Weights of a small transformer language model: no position embeddings, 580M tokens.
Each number is 128 + 32 x the weight over its row's rms, rounded and kept within 0 to 255. Layers, rows and columns count from 0. Numbers have three digits each. The size before them is the row's rms in percent of the matrix's.

# k: layer 11 attention key, 640x448, rms 0.0271, rows 203-255, columns 0-111
# q: layer 11 attention query, 640x448, rms 0.0281, rows 204-255, columns 0-111
# v: layer 11 attention value, 640x448, rms 0.0195, rows 192-199, columns 0-111
# o: layer 11 attention output (transposed), 640x448, rms 0.0177, rows 192-198, columns 0-111
k203 109:129145103070136119146120111083091151098131123116219067156092126102137085141149182126106142141161160115120108094111088111102139123117152092134081096072112136176100107095175108107203089131214131113127203091174116124158144109120133138052141183164111157168144205132074109106049087135090161112089089079103148166129105177164096155135165149113
q204 108:104114169102065119146152121126129160061137127118138108131082163070140112130138112100137202188142123168161114097141082147145150111136160119148131136129145098096126174080080115129146119146141127083085118156071146119063226134136068186120126090119092103133118139127168152098138138204111110124134099166163080136157211092094121083158130138147
k204 106:117159164114118091112125148090101122098161116115150151126134153100144110078133112101109158115184119108108159144105112151112073086144152101074139109118171100105109146147149139088204172131112091059120118172142167108120175126086102158134111082086069184087117144106100148115152085159157163116109127133116122124154095140125071057136161121099
q205 117:079063135107140118063114124085142057119140148102160142058160171097169127118078118137131139125123126123118134125110130160144145146129112124149159098164152049087079093196115204162152138137161093105154161139066130190170069087161118155044177075102178158118137169137135169216146143101140133146110112107131174132106033160118132108171057165121
k205 119:117120127100109127166148069152085143116055091108197151147125120099148116129184050182136144143077123085127131127139125171131146129089138053155112140120114129135096178113113107103176147116152096162139112143142163161144143110167087130089114142069127109087149152104121116089195090146100117156118143040119182066133174136120087081134133173131
q206 103:142136097118075172139090131074128076227136139156160147148099070169136135163137144178089102081032111119156075139134151087131129123107177135123098127138137169158147151195162136099145099154129189195169119112150128055135066140128111189182130095169150131194104113141132100111086175143150105130131160101078134119150087155185072108129129146172
k206 101:104102111123165140115139102130176101174105122114094115088099088148148164137099170078087135105107082121192128145118082121175073087093124116165085170158147119147165146160084149168071093206077134157120096123128143117105123148156137143173164155178160072132141164164097133095128160181060066120093163086133139102125127121125192133129143079136
q207 093:097114120215151146131133142162168122129132164113096086124183161141080180106119149147119177147187091101118111170149092138206161181188133175185102122107136138080114113096099101088102110204168094157139101100148112187108153130128164147139145147110161221113161200239095139160137084078095128168134068158156153145152089147088150144146147145100
k207 095:113077183114145163118159143126215133146140141124161169119100080150085117146138153141191115132115184172139171110142134115111126147118146175098139099135085092090160085178129120083100136183132110193105138157193076129123136129126205104125164111082135130113140099163141135166124131097124120142123097143120111173119078113162132185137139141082
q208 099:123100151099084111130158115173135098115089120119169179101114159129097156169132097100114171078175112116156090104166119194161140108144152159109167158131123118144089115127107110153111124153085089103067066143096165144117161083184103148148180111159105173071139095177180085183124158186171060210147078117084157144149091117108156088144132124067
k208 093:103112205116148187150118148147160110143136131092185172084163132166128087126145089185131090171101139144147182111101098162118115150144112147106140114135124090125160115211132123117144143134122060139149134169113136150193110092122194189113136099086078167081154090139168048112125115088123106132140193176133109141136134073150118098103125117111
q209 113:089098103106120117134144137099108098198093135101120182116125133158154137179182160155093117124110170147147072101120207160107140145163073097158130144146173089094110108192127157131160127139140156107112127147087146100214085126165153133099130094104151136056169118138223107181129176049125145151184111143114112145080050102171097153122092128100
k209 107:138093105103125168177167079084104195103078138176151048101175110139085174164153087124141133134084155151146136117099100166147101113092082101077116163149117119179126146096101047088164104133071144108169174146126117118162131118120136111122095165145166079141176136129115125134111178160101122138108123117111129090150160118165114096102129139116
q210 107:109134086094149114111088125187068041091069164087064075081102137104133150161155131103167170130183125122190126122163094111110141076125115117170122101147127150137107111100136136108178138207136077177099140117134167175133185082136185148138121126151132162067146136116150136166171154178145106077133134105148108102163104141072150097171124085093
k210 103:077134124122150110071138099184143119120119101080153163136211166090115133114138108143163145204181103133052161159140106136142174170164120133155153157082143154096186096141133087088117133146173119094087130165123146147111102085103118145159126078121056139113155109104105108115147128095135113151127077169136172108130081114094107114122179146124
q211 101:066114054099134125128087095117111069204125094183110112104141119078111203148064107137089154123092103213145062143105080102092145049140135102154118156129129168130121034167104115138097109193114168129163116143181128147130159132139187131153170078139155100149150069130132149151122142146133122129146143108103158126124126070124126136114104122139
k211 104:097145099109200110162148078117087054149098119095172144154140158094141171131186114145085137159096120161055132179113132116144101118170090081155073151217139111147116091119098093183136091149103129097102145100134126152093161099110105197165122116084087085096133092083141166146152174195132133115097107119107134105090090090043133134116095083119
q212 109:124106086136097086148197176141145123134154051128169168088112144137097135119145093164079098165102128164128129110103152176150109128115113080117116151120171095105153118151046125108145191083195137053153125161118155109158104158140132053071092111071110143132150194114171150149185042155040143176144104176119122096059134110144109147056070159140
k212 099:171124100144110083146129136122074157123136162144123074157087119132136154139138062131122150143116129137106130092156120109126126099094109101113113098194151107156148137110164112108218136038116156094155182148100141123149122147157152094116068128152157134122176107057100134134130110170097192095092106130118177141088152148124063142162137144078
q213 102:101162134097166139141115125134103107107091104141134131150128123133109141140138090191121142141134089179114112140140145095116092110117166112116152129137074150167133139133167136127076112125084115123135151155132111174136099146135085165120178113111127112113105051116088086055150196133125100082077162057120117121060112128134104128160142094121
k213 109:161166058152157097140139066158084178083153101145111161171103168128122142107053170137056101212113062100123178151177150110147106114113165150106136161165155182141137145180128150181132111129138163154122120112127166157117152110124037133197102091106060128132121143152088107097116073122129089061116125164147066074093102155149181109098141105138
q214 102:130113107132111127160099160127133149123105132150130120109165123170104119070066131081121048157164094125172139120056116131090113127145129133134119128106136084089175151208102165112124121099088072106142124136121120104092158139085178146141174176106146119092161080124115169127121144121094128142152111105193150151106149139162203079161096104126
k214 099:180098150143135060139098132152124101099137147129076071080164131124095131157110114110093164072085169101124094149138110161128161064112091070193141141148098157097156121085108066102183123074194147144096203116149173091133159112176120114086157176184154069124119235118077127110169122158077149156132164086107175071115204145076156171134073107180
q215 100:151134123141183127176097112062145203127128096168151052113161098101096115126150125081164092126155149101090090157115097131132091092121179151143129145173062140092099127154147163153104117151126134135118129128113109112101123133074169123121167108113118094175084128121097136124138129106175099119119153123159118169171126142053120163147139089163
k215 104:112098117171108088133153115129123117083131092139052066161171137159166141123133177087130113158134105114116111177148120035108183126107099115190101096109145145116132106173129175116064070138063128110125118091186015103052151135097101096144136130183160125156098147153095186203137147132122132101135111124173138088119097055066142177137067115100
q216 109:181116130088102079176150113130119116138087138153147141108102106089187144129158111153116093049067145160158157174155097159085118141065158044107196123177160150103134205158133145179154171080050179147158138170124121092141069102165096187154141133130112089149130112116194081079102126109135099136147138126054162104103119136111158098123120163099
k216 101:112119132116113096157101157100139092143095158132151168078108101068131157147146118126133117081098132118135092134129145149162088109109139118105134148150165080121156167178107124180153134110151095125184100205066183161199074129136117174118137084136180117106104161143147070078077113121124096111120207145143116145121206105168134131126140155153
q217 096:158112080097187128104168131112094127125097094218115180065083089103098153100103103113147127094115158130147180139133106082127129112068128109117125084171156172127098106074062119161153139074099114145180121100105132178121127169143144086135179077113101121108132145069092141058136154152152095104083142124131118073159120132065123102107155136125
k217 107:151127147128147068112134091187121070156145160068151144155137177082100154070127124135115103090129049062090142138137191077167128128126139154173129111179145149112127134164063168164073165140090114179163096087119075148101157105088101155165100059063131125083096073125148138099148114135181109107167137166165147127075105144121088147198086108102
q218 115:117158118101110132107025121170127093110067167099107135164150115184151139155085175121147107106104114096170100141075147132135106120153127191093102160110130140136097108143192154105142120178072120137082150139118146090114162097160139161126168170124097112119081111137101146139055170161128153156123153089116165164098145183140157104168105071149
k218 110:135140172125140120124069155095176120109101127111074083105138114155151124163152158158061140118069158096134115150097025170104091138118058093152105164126081165116127124116113111098164123150172135175077137142128137108116152136162145203113145127143103146139165163183083093132125122133109140203083160091079121069144146129155196121093115123184
q219 105:081089158069109089101143129137140064130084108169099127087124135048106133139121073115093156074086119179184117109155085176083104080107150074126178146152093141078052089128107154181182147104085097162097173150123157159160108094167096114166192143125128105141123096112148126144104156154087062110117093118091191099078126086096136066094103143096
k219 110:150063109141131124123159110143103119155134117109090197129126144129109096121152114185099107128092110108100167170167136155140088098111125104179115181191176132086126118138130103209185155118133093108158125182111164142131101156122061185106100066062069118083129112115126057115120087136160104128124177165144146105115146122117054143121178095118
q220 105:160146156106089116135134113180121179104111149139144137144131146083156155144093146146104146158118082137105158181063138151126097129117126168171102097151134062125093170145134069133104187097125100114077176056115138095126146073146103159121075162105117184096175141136097162141167148132115112077084159113137103113097103147061145108108147098106
k220 109:183150080165071037097091109175150059116124127101117164096132156092165175109117089161087173187105128163096123158115146080104185170169094087152165131143189154085146165105136091067188152121148154154124154137179168165102099107121083162135172147102110099118153140089093079085193143138141157104136121124098150123125111108067154135180154146125
q221 098:162105137158142084171118120110074177086086118199155117097156118116089077147189157120149135139193179071142110102161142086105131156130092139120135152159107130151130115100087109140174126130097132201127124089092096146095194121117160111154126113158126103131102135068108113128155110146149142138145160137198106134167140128096187111133126107098
k221 101:118088140136161103113092116147123126159135126149092166097157135097077110092163106086151135142197042123102125142153184094147154127138073178167117131086153164080084102114094145077054137156068139080122142116146076099046160162072123104155166123121140104103148084120077136152145118061175128123122101163209136135090123143123102169130163094069
q222 108:094131107153129163175084122154124173135154086166176080128120110104097086155176169098114142129196189068119118087136107115143122098120090106113074144115074159122106126131137119096092100137167115132108145084173131068126152152133182156136123091154113114151130169115115177136114105124136125168148113133165121130139125183106128153126181088107
k222 104:130115177180158122102143099085148190127128116116094137151159137159136152105084189093107109165156125193181100147144112092126123177128160165167094088114125134105112134191117180132037121130087101161072168111134060132078154122110184123130206133097149141171145053144138131173127126031150089139161111160146122131081102096140156195148146079090
q223 100:080153066092149112114172148117106061147111125164091118078089072083090172133113109170076103074062126170130140140166091110107121071116152108151152119139119143150089085140130173105119111108111165153112146137159146117176084159144112142136186090146112158145109093093093058086094192144154106084114159091059126118100108135099111127101120120126
k223 098:147062112152128127165167117165105098147164158082169152115089108104126124108095155205097110192077144163143183148152109166180123147118147141108126174183140148171127119201119151229116111114129131170150099136084105203162102080108124156128090086066129131119088132136155104119130145157166083108088152171142084116072176093129127128117155149127
q224 113:094112127103112114115094160104147103125163103167152118098171203153113106116106094066144176168107099095161101098081110175144163120091087115095104176073159082090108115149075146116138134137146098109151094155092138113082159112125179101131133143110141120140135160098136183172120101195109111165154124147174156133123121140122161076162083130095
k224 108:120181144136135103129108116156096060165088108144110098167127075149142118151182080154119142143093137085068095139100151144102107115112114110159102169113088163132140129062127088087159155082148058189080189125090135141137122147168119137128160156128171113152095168075107137119185077148079170176099196040123155108150150122063112143192128104144
q225 109:121155107088116087145086127111177152126163108142165073207165147140098102112154092105078140090137166142101085100090203115109105133149096094105099131098102157129084153165113138138116160133138175110164153183132079077167073175092153098159121117137148067145093055105157146139160105106133102129127183083132092136104156083180116128125163100172
k225 106:152142081096139133161095137125076179130149078158139112161116103200113123206076145092151114107110195152085154128157144102161117066067097155138153171119142115211155103084143111176139137039081144105119133100130118165116117130128079128099103180227156154159149137094115088155095153119085104060140143102120084085156139130121152089123098080128
q226 106:171152141093097114097201130100173132124135146152152201118083150123137096137107146199128146062064145144132188138196162168100124172114213089115158135166205101128122147120162121192136167107107098075132101146203156117153114149155083133145067162148119097119143142113113129114122120153128066175102163111129154135096085111133089113087131145104
k226 100:150145138103109115127097145139110063181179154162192189086099128130179107125136108141169107090128101144162117131132139149141099111098163148080112127085121080173178139134098138207114154134132126067206102151060161164182079162156146184127132123129108132096147145098087091064141128148101127111120101123114129190126141171162118072132146090132
q227 095:093086125170134133124176169091150124157137153110096128119132093171111144138097099186145141128103114153130082099148108099148114127154153134144130104068223120137144096118114124080135110207169147122115088172123178174154166134154160045110130172151175132180193097154102127117101151074106150184193095120133156184123121088196152175140089127117
k227 105:093087077075195197085208137082108119169162139150178105144134116088147120128149110104173089068117162152118173086125134210068101116112132102113107135092117117202085111103097129098164120137102099178159082110114082115191098136160131086146137234120146162124150028104129178137114121173112133151061099138129109109160085146135129078077124133120
q228 099:110135179123119185184171106136098099115081098156133159130173107122080138099158081166102071135155103094115128091165119106121131177102114137126161081140125116118141101112129191097100090123020150115068109104159074095167120126144109097133146165104116135172132106132104061109126142122142105152147142142103179128165141127103094135159080176101
k228 095:124099147147165204117156185110117116148111161109145149081152089124143108148177083139124085190153131108191143146081110158108144149119099187063128107138129138113115108211105114159117080172135153166115136118123106143196129151133191120101125100057103122143096051092202094159113089070150089149105138170150105131165194099172136125093143194104
q229 098:101118104131130141100166099135170099132130136124109118118088145070151192116187120101126182153089084116078193143176036135154145105111123059126196131134120148149124113111099077116150110131132141161144095145164128153163131143084109154153129089123069101116155169155139076104136131138148070115130151086116114088162127133110083118136164136113
k229 096:131172166133080161169146114119169119158166156061201211116119172170155123100099098169145140157145102126085139132146125132145088112158180162122165123148152122121187114200142141141141176132121065135146143156080133177166069077108148167144114039073116173055110100144171123098142133077125096151160148178168097100142064107166074103119112164109
q230 109:125158098157111071138167112152150086147151145114072164122145120185149093114078140135141120111128126159157122154129125097102164134128148135152090102067170113054135138116132141079128163167143084133107151154144164198123155146180125037095154210155136145111202141161115151161103073130111176127162101212112093118094147072151145168091155167128
k230 112:157067096063081153143174143101125135089135157143138104151131129089116160131159106199111113080092203138128084092126139159113147152103115162127087127137126117113087093111145137133175126107164140121156132171149102105169127169166130081068106231174176118113174061103128136149131162150165190189122095144127111205122146107164116142129136136176
q231 103:101125094119180121093159167164126100153138138088112145133098141203073160093072116139149122194076110164118103142133125092124129144160126164163148070089116096155176091139142090053144108189169129136185111126139207169158090102111110105180132080138185168152177145145159148134115164121115136116163138150127136129125048090205169145151176166144
k231 106:105112127089163124070118139153129153110132113145153084110105077109140188114092116115145161091120109121137105135169106178112160140119136103120132146155074152137090114116116071115172120069127099168122088108127113099128125134153139121149112161156127069118143091079135134084185154162055108124086092082088152101136131152123167088127144144127
q232 106:137151100109165209131125131105127131154177164179093096166088072144100158088165134124133113078093145105126165131193129120110132107119111123125069153069130179071134194131124120092113134086140142160156108133093097094125162152164145110114112188138135087162105158142089096088124083181131134092093175145128074105179159126189141116083156199171
k232 111:104112128134165112121147129091167149105165142141117104092126128124140154111119181090136111101166075121140143100142091130137130148108110088157097176140111124121119097094085145159090147159149187147165103134098079068131204163136131074160081170157140113161128147165104145115122133164109118170136088121131141108136197159123203105165119071149
q233 093:063121162155149141135173113103131111174120127167135113081137092131094150148118136143125102136111091152100090143173080136154165121121095075184178115158114152123166170157068109114125118158040087086143103163158166135132164118105136174150173142160135152153138086178124093116052172132142089139169151124104124150126090137165149137148123156089
k233 091:138066235118163109165130119098133090103152100120106194053109147132128162137180047105100117158093134136177173165139157137130132133091147102070136125152087091086143147181118112124094136230056115173161129119108049120165104138111190160179154127106128101074138099127132175153137183129164090161122170183109125143112094128144175109075100106085
q234 095:133136125127116076098211125127138150142146125120152091137166144156137102137110095178067106149134093147072153142122153158126128122137156116127113098115112131124106133168175154099088116141125128077170129102197134096184071157137097101091095154096104119123149178137068122123195130092154136152123133130088113132101069153110056205096136125107
k234 097:118151123183108147132164195173114151118145128174109164134123134113145131149119109199099099173105172173154105133155162128115113119079140207146147173134140088147114162149134139118154154127159102136126165121095129171150083094158151104104192129110202143160098055142161134119097102075182143134157175085164113100100107121174138118128104169098
q235 110:067112168100151133125106137116143117140092149165161131150119067156088167164084088120107131084070108167138088125090107147131057116161179124179169126175119148169135059175108143133132126155087139167108116133137186100133102115146106175194168134112114125153107039118090073099098162157143112164088180083094183165128089142114113131132162076108
k235 114:156147085142153080095141120199158104112085100140052096085086089189119139122083130069101078127053107120148181172132079135116137069136079138161130134159102198102183103169135138200122130057113115173110120118133116125140167129119116143167068116120139095083121117099120112139133147120096122113076168061087131057107094105082110166113111089098
q236 100:152150149157118140137120174156084170101109098166170155130091116133088126117116136120085104117112124140177144113129197178115065120139123164105099088132192138147024095109135129195179124126131141121101180066085096157102208099156184035105136107138124112115169142089108170111162056148151176177117104140176127129100131086142129107087107082145
k236 096:089152052135154156149150086120146092129109187140129085131129162140084119134130161138115126124125100122169121113127123121094152170117088127172128124137168183226061116070148125079177117108074158121113120097199159131123156097106082061160111138158132167086179083090097106129080134175159154120160102108086156135122122130103089124133153075095
q237 090:128157148131063136087170152185145067115134142106109106165058153136156159102111161150102187143147107120143171144117071110116183148179123073088133094063146142132180176149142110062103098174159156150111115132149123080125162185171125148164125117095121105109216182193121159120078150171074139104132086119140093088158168118152118134156159081117
k237 094:090155121160095128149155196116173166137154160083171195143089082131144168149097142143145126123109200178156165145123069188132098083141177122106181095129149095099118112168131070130177163141198096138143149123083145140146103107107168119106167106126086173139119126129145124072140054147072097178118150117101090129095118147139122123093192121135
q238 100:113101125116105073156084132084147164103147132154120073084115148146157133121121129107162153118093187131162141116129086152118121094121151115120092117122091169126108134121122106150180170106202080143171103124097153098169163134132180151095105108129162084107114154082117164132177100216164180156166134128141056144145110134117096154108131093175
k238 096:069146141122090115076144096108158130117103131149070135154117121117093099115128105103151129116153100101073115204156135092111182089149120151201115152139144167163138166084123119094130150090086133081115114157138137097110126151121095083123135177150201103156116088133148140151195149173104145131188083104143171102109144127046087115147118073120
q239 106:118134103150146126105236111087103139111108111150137133076160148135125132143165099139100126104086112139143128094157180186133115123113047116164107137105108097130158142128135163092147113130139128102073112114160154120163056149129105076110070148120108148123161160139139141185186097171143086189160099152083140152121062125147093139120104157107
k239 109:161118174146159217100131105084108171127169102172179166090178116086142075138156082197117129187119135131161125092124175145112100145120134132101168158090132100147169147198167154127092109155106095134219141129109073174131090122131156112147136124095148145093114073075130137217131123096160122177119140163151136181115155118179125071133138173078
q240 098:137110093053113162139046143097137121155164134118087143091118115218182113120107120060156109092130156124124129077063140076099134117110126100132072143116120118114083055135146079168169136134162124155139163172127132120098179137120103144173102138160142153118125153072142182129115133143110152132156104116168109123151108089144146098112130125159
k240 090:116152079070156088084106105110096133133081146161123079114153087113139148143092157117193151101181089085064104109125148113132129129136158101172082140067180166122096116000116112142122139090164113065150120095145109129044113151124114089141113208205146123195170188119089171089137181208083149078097100118138172109143089179077092112165134107140
q241 090:099113148130155151164054148072053134124114108105121095131118125101160126143095170102230140159135166119111090094095125127138135108122118103119117135128078095200106113099187101091128131120149140110115181128094143064147203073153165174079148111124111056114116124100141189092117144089183165084157163165122106189137181065142186106109074116161
k241 086:121203114118136094134142076119122174107065117145119084167184146098127159122126156106139122091119096116152104162115094118069171140098107110188111091104166160148068130109094126047131094122102154109105104136150117120087171103117072099134142151159189076154169166119123151121116119205138140136109074089143146084185155150113169116125156170147
q242 111:120132087117177164072156142082191108218148154099115175120097108144135148143151126194102066084086125156065134170136126127129136092070124107125173175182134116116125100140147104159119164087155127122139136168189134081207055068144143102114089152151160147135127147125155094129112077142177081092163168110089179112146101123156104156083110176121
k242 110:139077127103176107122171118109145091125162163119165154115096112124164122086113115164193127183113076115094145132130110129144150107153155113133142152143155185173149078125098163207109101184141129121207107132109109155145086088149126175112077144152158068124118158149195159124102166117130138116116089094137209122120119134146069084130087137148
q243 086:146110140077155171167160148113120177117149069140164163167164148132124110089130082039168106162163183128141102096092172146130106141144145106097141121117173158134165115159080146205081124084150117135131139110103129101117068129093131089102131100093123136181061071076108139094170100159138173136115075174162115147121150130129128101072101138146
k243 087:102155104117121140179092093173074185113112125128080024152124121129167085148122129115118132107159066122153144130134171064124138127145124100135118091137142143097126117079142111167095103143100167124144126109170169123108148211139117065122063143144129104160094131080146147152143108157133140085183165097139118115176143125100134150140117118122
q244 120:117132154162120085182151158103113172101164133092093086187093136120126099126227145104129157191150151124146127073146076162139117152187099090127115148085114165160142175204077085076131133175196137103156152122134096083091182190125115156171100060056108111107165156150094156139123125112106188120141133111150046092126150167122108159165145100166
k244 113:127124129202115101162118197121128184138124136171102105140139128121110220132100139045180172154174185102118133154177097071137088095117142122143173083122188106135093155134131085090121185082128132059122157118107112092112133086099159092142177067140077169101145086167107157158131132133094137109162194125177123124086077150137145136154178079098
q245 110:149124177159155151197115131166122196103126141147145134117126095180042108103100116105116083138129088110165103125097113111181091170115135161115165123156191167123149115132108111162142104161104164147139102115077088136068207108112209153145149118105104142138160123165113099081104091102130141102147160115178189088155233068160161117158072107150
k245 112:132160085099176051158128149133136077150124164077092123061115111133073131114134144084117098056140154107092113129078112120108103098090129138158143108152110137152109121118137127114216137152122187126051150116191186113166188071157181167105149093163142138100121181136121125188076159108102118150141171122121111084144150107138159181127083147153
q246 107:156128137098112129134135122159106106072118183104130135164120141156123065120060127103145128124160170134164138123138109123124146138153188088139111137072133169143131094115119141142130131135149009107133143195169138234161205148150139085077118150108134055053147120128095137103172114153086164073116137110110201077114101097100120091130143110152
k246 109:154140091109058137152135162145113134090115125193170133164130112116128172081125157107144142116161148099084132137158146150082134094156084188139111091041153144137127130099155113192192153065207170034127124157134154096124127147156110122086116145117086175076166116095094123068175116103115153079154085141138133137104161142144096107140152064176
q247 107:184148098110178156124141101099172124129173134105187118105167101093132079150139113171161094118149148125095095072095174134112131150098077132136099151158120090077129110157165152147086159146148154099068131131157080116156126118181146113101099204136132115168147145142130115140140112116114102178099129151134162131143160128112106113081086206110
k247 110:156081089131137145148134109104057127114173135134122073094127110118155153199142139143078119117167164162145093063136156129103113123091123138170046089087123115155099104113114055176156078181178204119116150133125105130192152112152138148136172153169146128158137151144140155163064109132088138132094085048188122134130168126154122126109116114144
q248 104:167130119142113081119180160151186173145151160115115159181126090155157095136088136129105109138140112104113126159098199127114094118136152173048082122113163110128172150121143113131091135115145195079142106114130135078134098136127136070107081146147108185167145151181133133124100052096105157126159122133136138165073179150186122181152146115138
k248 108:090118111129119145104099193079137082172187131101103063084110080144139088167138185144116129061050172157164114100082117157108124150123094089126160116103139103170124118118128115076185110118173121132130109131183180055166104156179172135097149176189182105177130169160104149109085140154092204155090169079102128117134130156146163157120080148134
q249 098:113121148067192136209087124141130164132100207111103113157062059151119194098136114099191152169112107136128139131147127131115096130129145134121157083182085176160113127174053102126095155143099113157095180115056119117131185107077106160137158066084176145112131085142108085131161181103187161046083188115165111138170135113128110101146110110162
k249 099:070177037124104068131116123149161118107110116122126117092162141139129171116091122095155124131117077097087157158132071087133170129154152103151184098138153177107115096086164121113176131129104197073116123120158101104114183121162109071141101077170095124090200163116118151163143177159152126105137109131145142051129142140110108116137122146094
q250 097:143118165184129144163093128123137117083074099134142118152114185076136167161104169054132165151163147132157139145111086180167153150130114032139179185171132090085097091090123100196149148107090133097123155125114118171093188132124134111141154150117070079122107123127151181121124152159149145151127100152183134128093196130069161115153147101113
k250 105:147128151092117060135123117129159103132127129133144138153136180120161151083127123100152175107122091066069163176109131089116140097147136109113099096112157160108096144124090119097135153171128168170184161146162069066094140135086112176130111085092131111109136140148059153115128087099165157087143150112105158139117110133154110120129126131114
q251 104:097177150110121115083181097139196105186161122084125173162077177142172084156129151135121179103141137162051140103128170133116159119133175109152145089113137085115217112121148073150129152109204107036105126156121193106142078082094056096124061160123116116107190160113140187085162123135056165127163141150112141144092110124077078152103149103127
k251 109:156169119141067100096134128108080133133118138159143182168079089105150152167136110109121135117123159194106144112133113151138143124107193189046125118082145133135119137085166107127152158109147140107141145127067191121136040163160121130173137120142096129115152155143174123087155082092085184089081116098086116218114063191170085112102187143089
q252 116:085136127110100126106152139127161147088157223069128139150151116133091120092150109131203168166136108093100165140168116129125114143139137180139148113087151137166118142096086096120150130182138100146063115122075165149128122062142092120170103153145136154131158111136172117117107116141170110145129098113137117168226071118116143104121186164101
k252 124:102073195140112125045096169154173114132149151187145149127166082108132089114146094090208112110143099140111142126151138141102172155170145109116157098082117096074145041124154142126142173101139108113098046162099134074157122108170194110153137145123092140131125103068171138098171119110118113137121124097162173131164137098132101065159174144125
q253 099:135123133129171188125153111110078130127119126155122163105134131090101147159113174083171118152112111153124164127185122121143149169089099127173111124188118125114192132120110092136133134085123071129118170108127144116115186094133183180127172143124136086077098128125141142108158127106166187100129152176199176121148140093065123130070079214104
k253 101:164135104117146046135168098170083119129140161147121132097116148101148184040144113114117135121193080111117099150141173099148124131120127163167044088163114156077060152131079106124128119203100213071152128125129098116085185131135121123126166161155156086122148210151149160146159150137148174145113032105137184116112170123115142138141134132146
q254 108:076119100091175145093100106153110132148139104156109075151142132108081159156180129130133177163084132137098082085120158142109110107126089148113087124128094166153085141155122113064140093178127117137132097093110084107093101111142144119185176078093117156100078117105116166153121142166164129167052148106127088162115126122145060162154148090132
k254 101:092143126179183145142107101118127173111088042138106101137131176179134182166078108137115127166120133158151156133180148057132145122140072109126086159141124136173092110112144098108123133111063107143130114067126043141067153138147094052178085125167089188163168099143118160176148146170178121143123158123119113078148083087101188124121148102068
q255 095:154107099089124079113089159128114105060060148113098086117145140128169097051189136130220125147154206123163208074111172103108093152185118138071095100097137095132104146116141148135178177126117135113077177164108131144117125133142103114094067153105116091102154118097142133144207103202115129114117117083114080115152140152122135109135124096134
k255 094:113159103125089085110099126134110152115128167170136103180186137112134125139109166150180124146118123098053121095156126164076139172111144114175169120094155161079146097063149070146187157059218177071119113127140156103125170128130077097126096148189105159197180128118050078141156044146162199139171093107172122128125187132118097057179200116132
v192 109:122107156130114140087125119132148145125095072156188167125136132107120119169139133092119162139189141136117105096100097110183130123185139099132151213134142057103103140080172118118101179119098116139113103097110133101163137112183088077137151175152130073121174065127131154110111160127132103175186172107166183154117130110117091059183157126148
o192 114:189162132080179130104150092152150107137107117081128096118132095175089125112125099162181099148076115152067058137161133105140119211133171140182187092128119132099180098153098083147170116136105172154152155122141104126138137151100148133120091091136153174098122135120112106156169150113096095152120112195111133162163113136144071224105123106129
v193 103:156129116128107168162141162136062113130114139133094088112092070124086174077129152147200110164166136143121173099148159146104107107125147175121180125161118128125157108121095142151160050143085160107098171127074112093146120122122181085098127167121093128109139109150115147046155089111082119077139115106145118104219111124141141172124099100109
o193 107:140142125117125130136093120125092121122170114173159106202122134114175108130103111104101140159132149111180147124120159155108149086162112042120084114147107070137095196142162185085084179062167036106141117163173143166074120147114111195139120119152110112116150132064175120171113135097161156056063153105130088117072120141133077072138131141155
v194 109:143079102150136125152100148098131139175105089066122104160119157160127144115042080085129126103158101146112145127126105159169144086137193104143145134130150135146111078160127220148133195255155127131134107115160110155133152097061090155115118127149123148152116112158087121122126174182133122162091141107103149121063140112114122087164131097164
o194 119:101153194136171163153118097164201132139125132150078159095164131096129124160151143154177111121114151079133135106192117096156123160151083140146111154108088140161129161123116086048095060113100179105161152151152093108102099106159146104124129167133149103153101113155109116127097111107145133172193072090125149136166122138126166177109132123114
v195 095:141111107168084146115094151153127075075133096159114199162137107136166059153203117155133103111133142134123080101123161105147105065187118114168106142164127169089089101104090058117067097166139114202168157107086099206109139156090124176085140085114175159154135106121143123151176098049178132169100110118124150130094103114157075070150131073125
o195 092:194139141119174183104145140133153138160087159096162114146145157189086129073107132142082156163090183070177132129113118128107119201125136178126119075127166080134139109119133142182154183117179150125104120111124153067147131143122144107184136132129092104093118099131136100110109176134087180103156127114131134126126125132150179123104091133181
v196 102:146103069131110104175143167073170093138102117108199078127162156156112150107023141111170136157151131146106201080137047093163163115156178078137160090184099109148114082088130115147138161154176148127157094145080103241140151064130127156109162114147113143167127128149100100131113112136067159146120189126111116114071068162138071142147134164091
o196 104:046163122135184113072131121150122136140095078100108190064167080091146126136169127155090102143149078085140116123157160152157108181142108166090182159071125119105153138160134146146158088178068164128131175156153135119190139151149173081113072203120146111124152109142138081144145118075159172169187046189112150129217183151102175106150120147107
v197 098:158126147160101103138125120103167134102131154160179136139204184154154118115150105129104154147147098104197165048128097128118144181140122149149171151188111138157138109118080099122145088080169189095175088080098123160109132134142131077168116122124120145152114042162083139106113138159083164120150164109108114127141128131083077169105098031178
o197 098:141117106169118111114172108111089105111084075131111168153096125089167157118108158098109113114147123137051089158119131105130155127098091132117161086113131153097167132142161136194160176181078098178069149108170141056205190149116116182091118146146101107142158186110119094165150124114126122144147143135094085160111162110068103127113134227134
v198 102:144148147097183118148165120076103122167149118155135081092105142192157152127130190141100096107133175133164122170162134147169117152138118149122123097120121177064106157113093155112098040067153111083110191115065175143119131105134112178124095171143098117179076110124179122097125143106156076102126087075151111171199133116152138220107096165128
o198 098:084162122159075085098091153142089146099117140125122121180134160039181135165171121116116116128149133178078163177100124138107227079122118060166126160188146119150055126124123131151165173125146103119086084083201150086137101154123102106136116117181121167096195132100126135173127122126116149119122181159098112091025140099106126083119102163094
v199 096:095125150152111129117134135084118058149146149189114153136076126168151104082139066112152125155136130165126131137141115119120104096157157170107152143148167095143188102087175135062152159126122100121085155097180126074162149077098098173146163124165131179096119152150150162115140143119089127118182116120167128137112100115124092128149145058114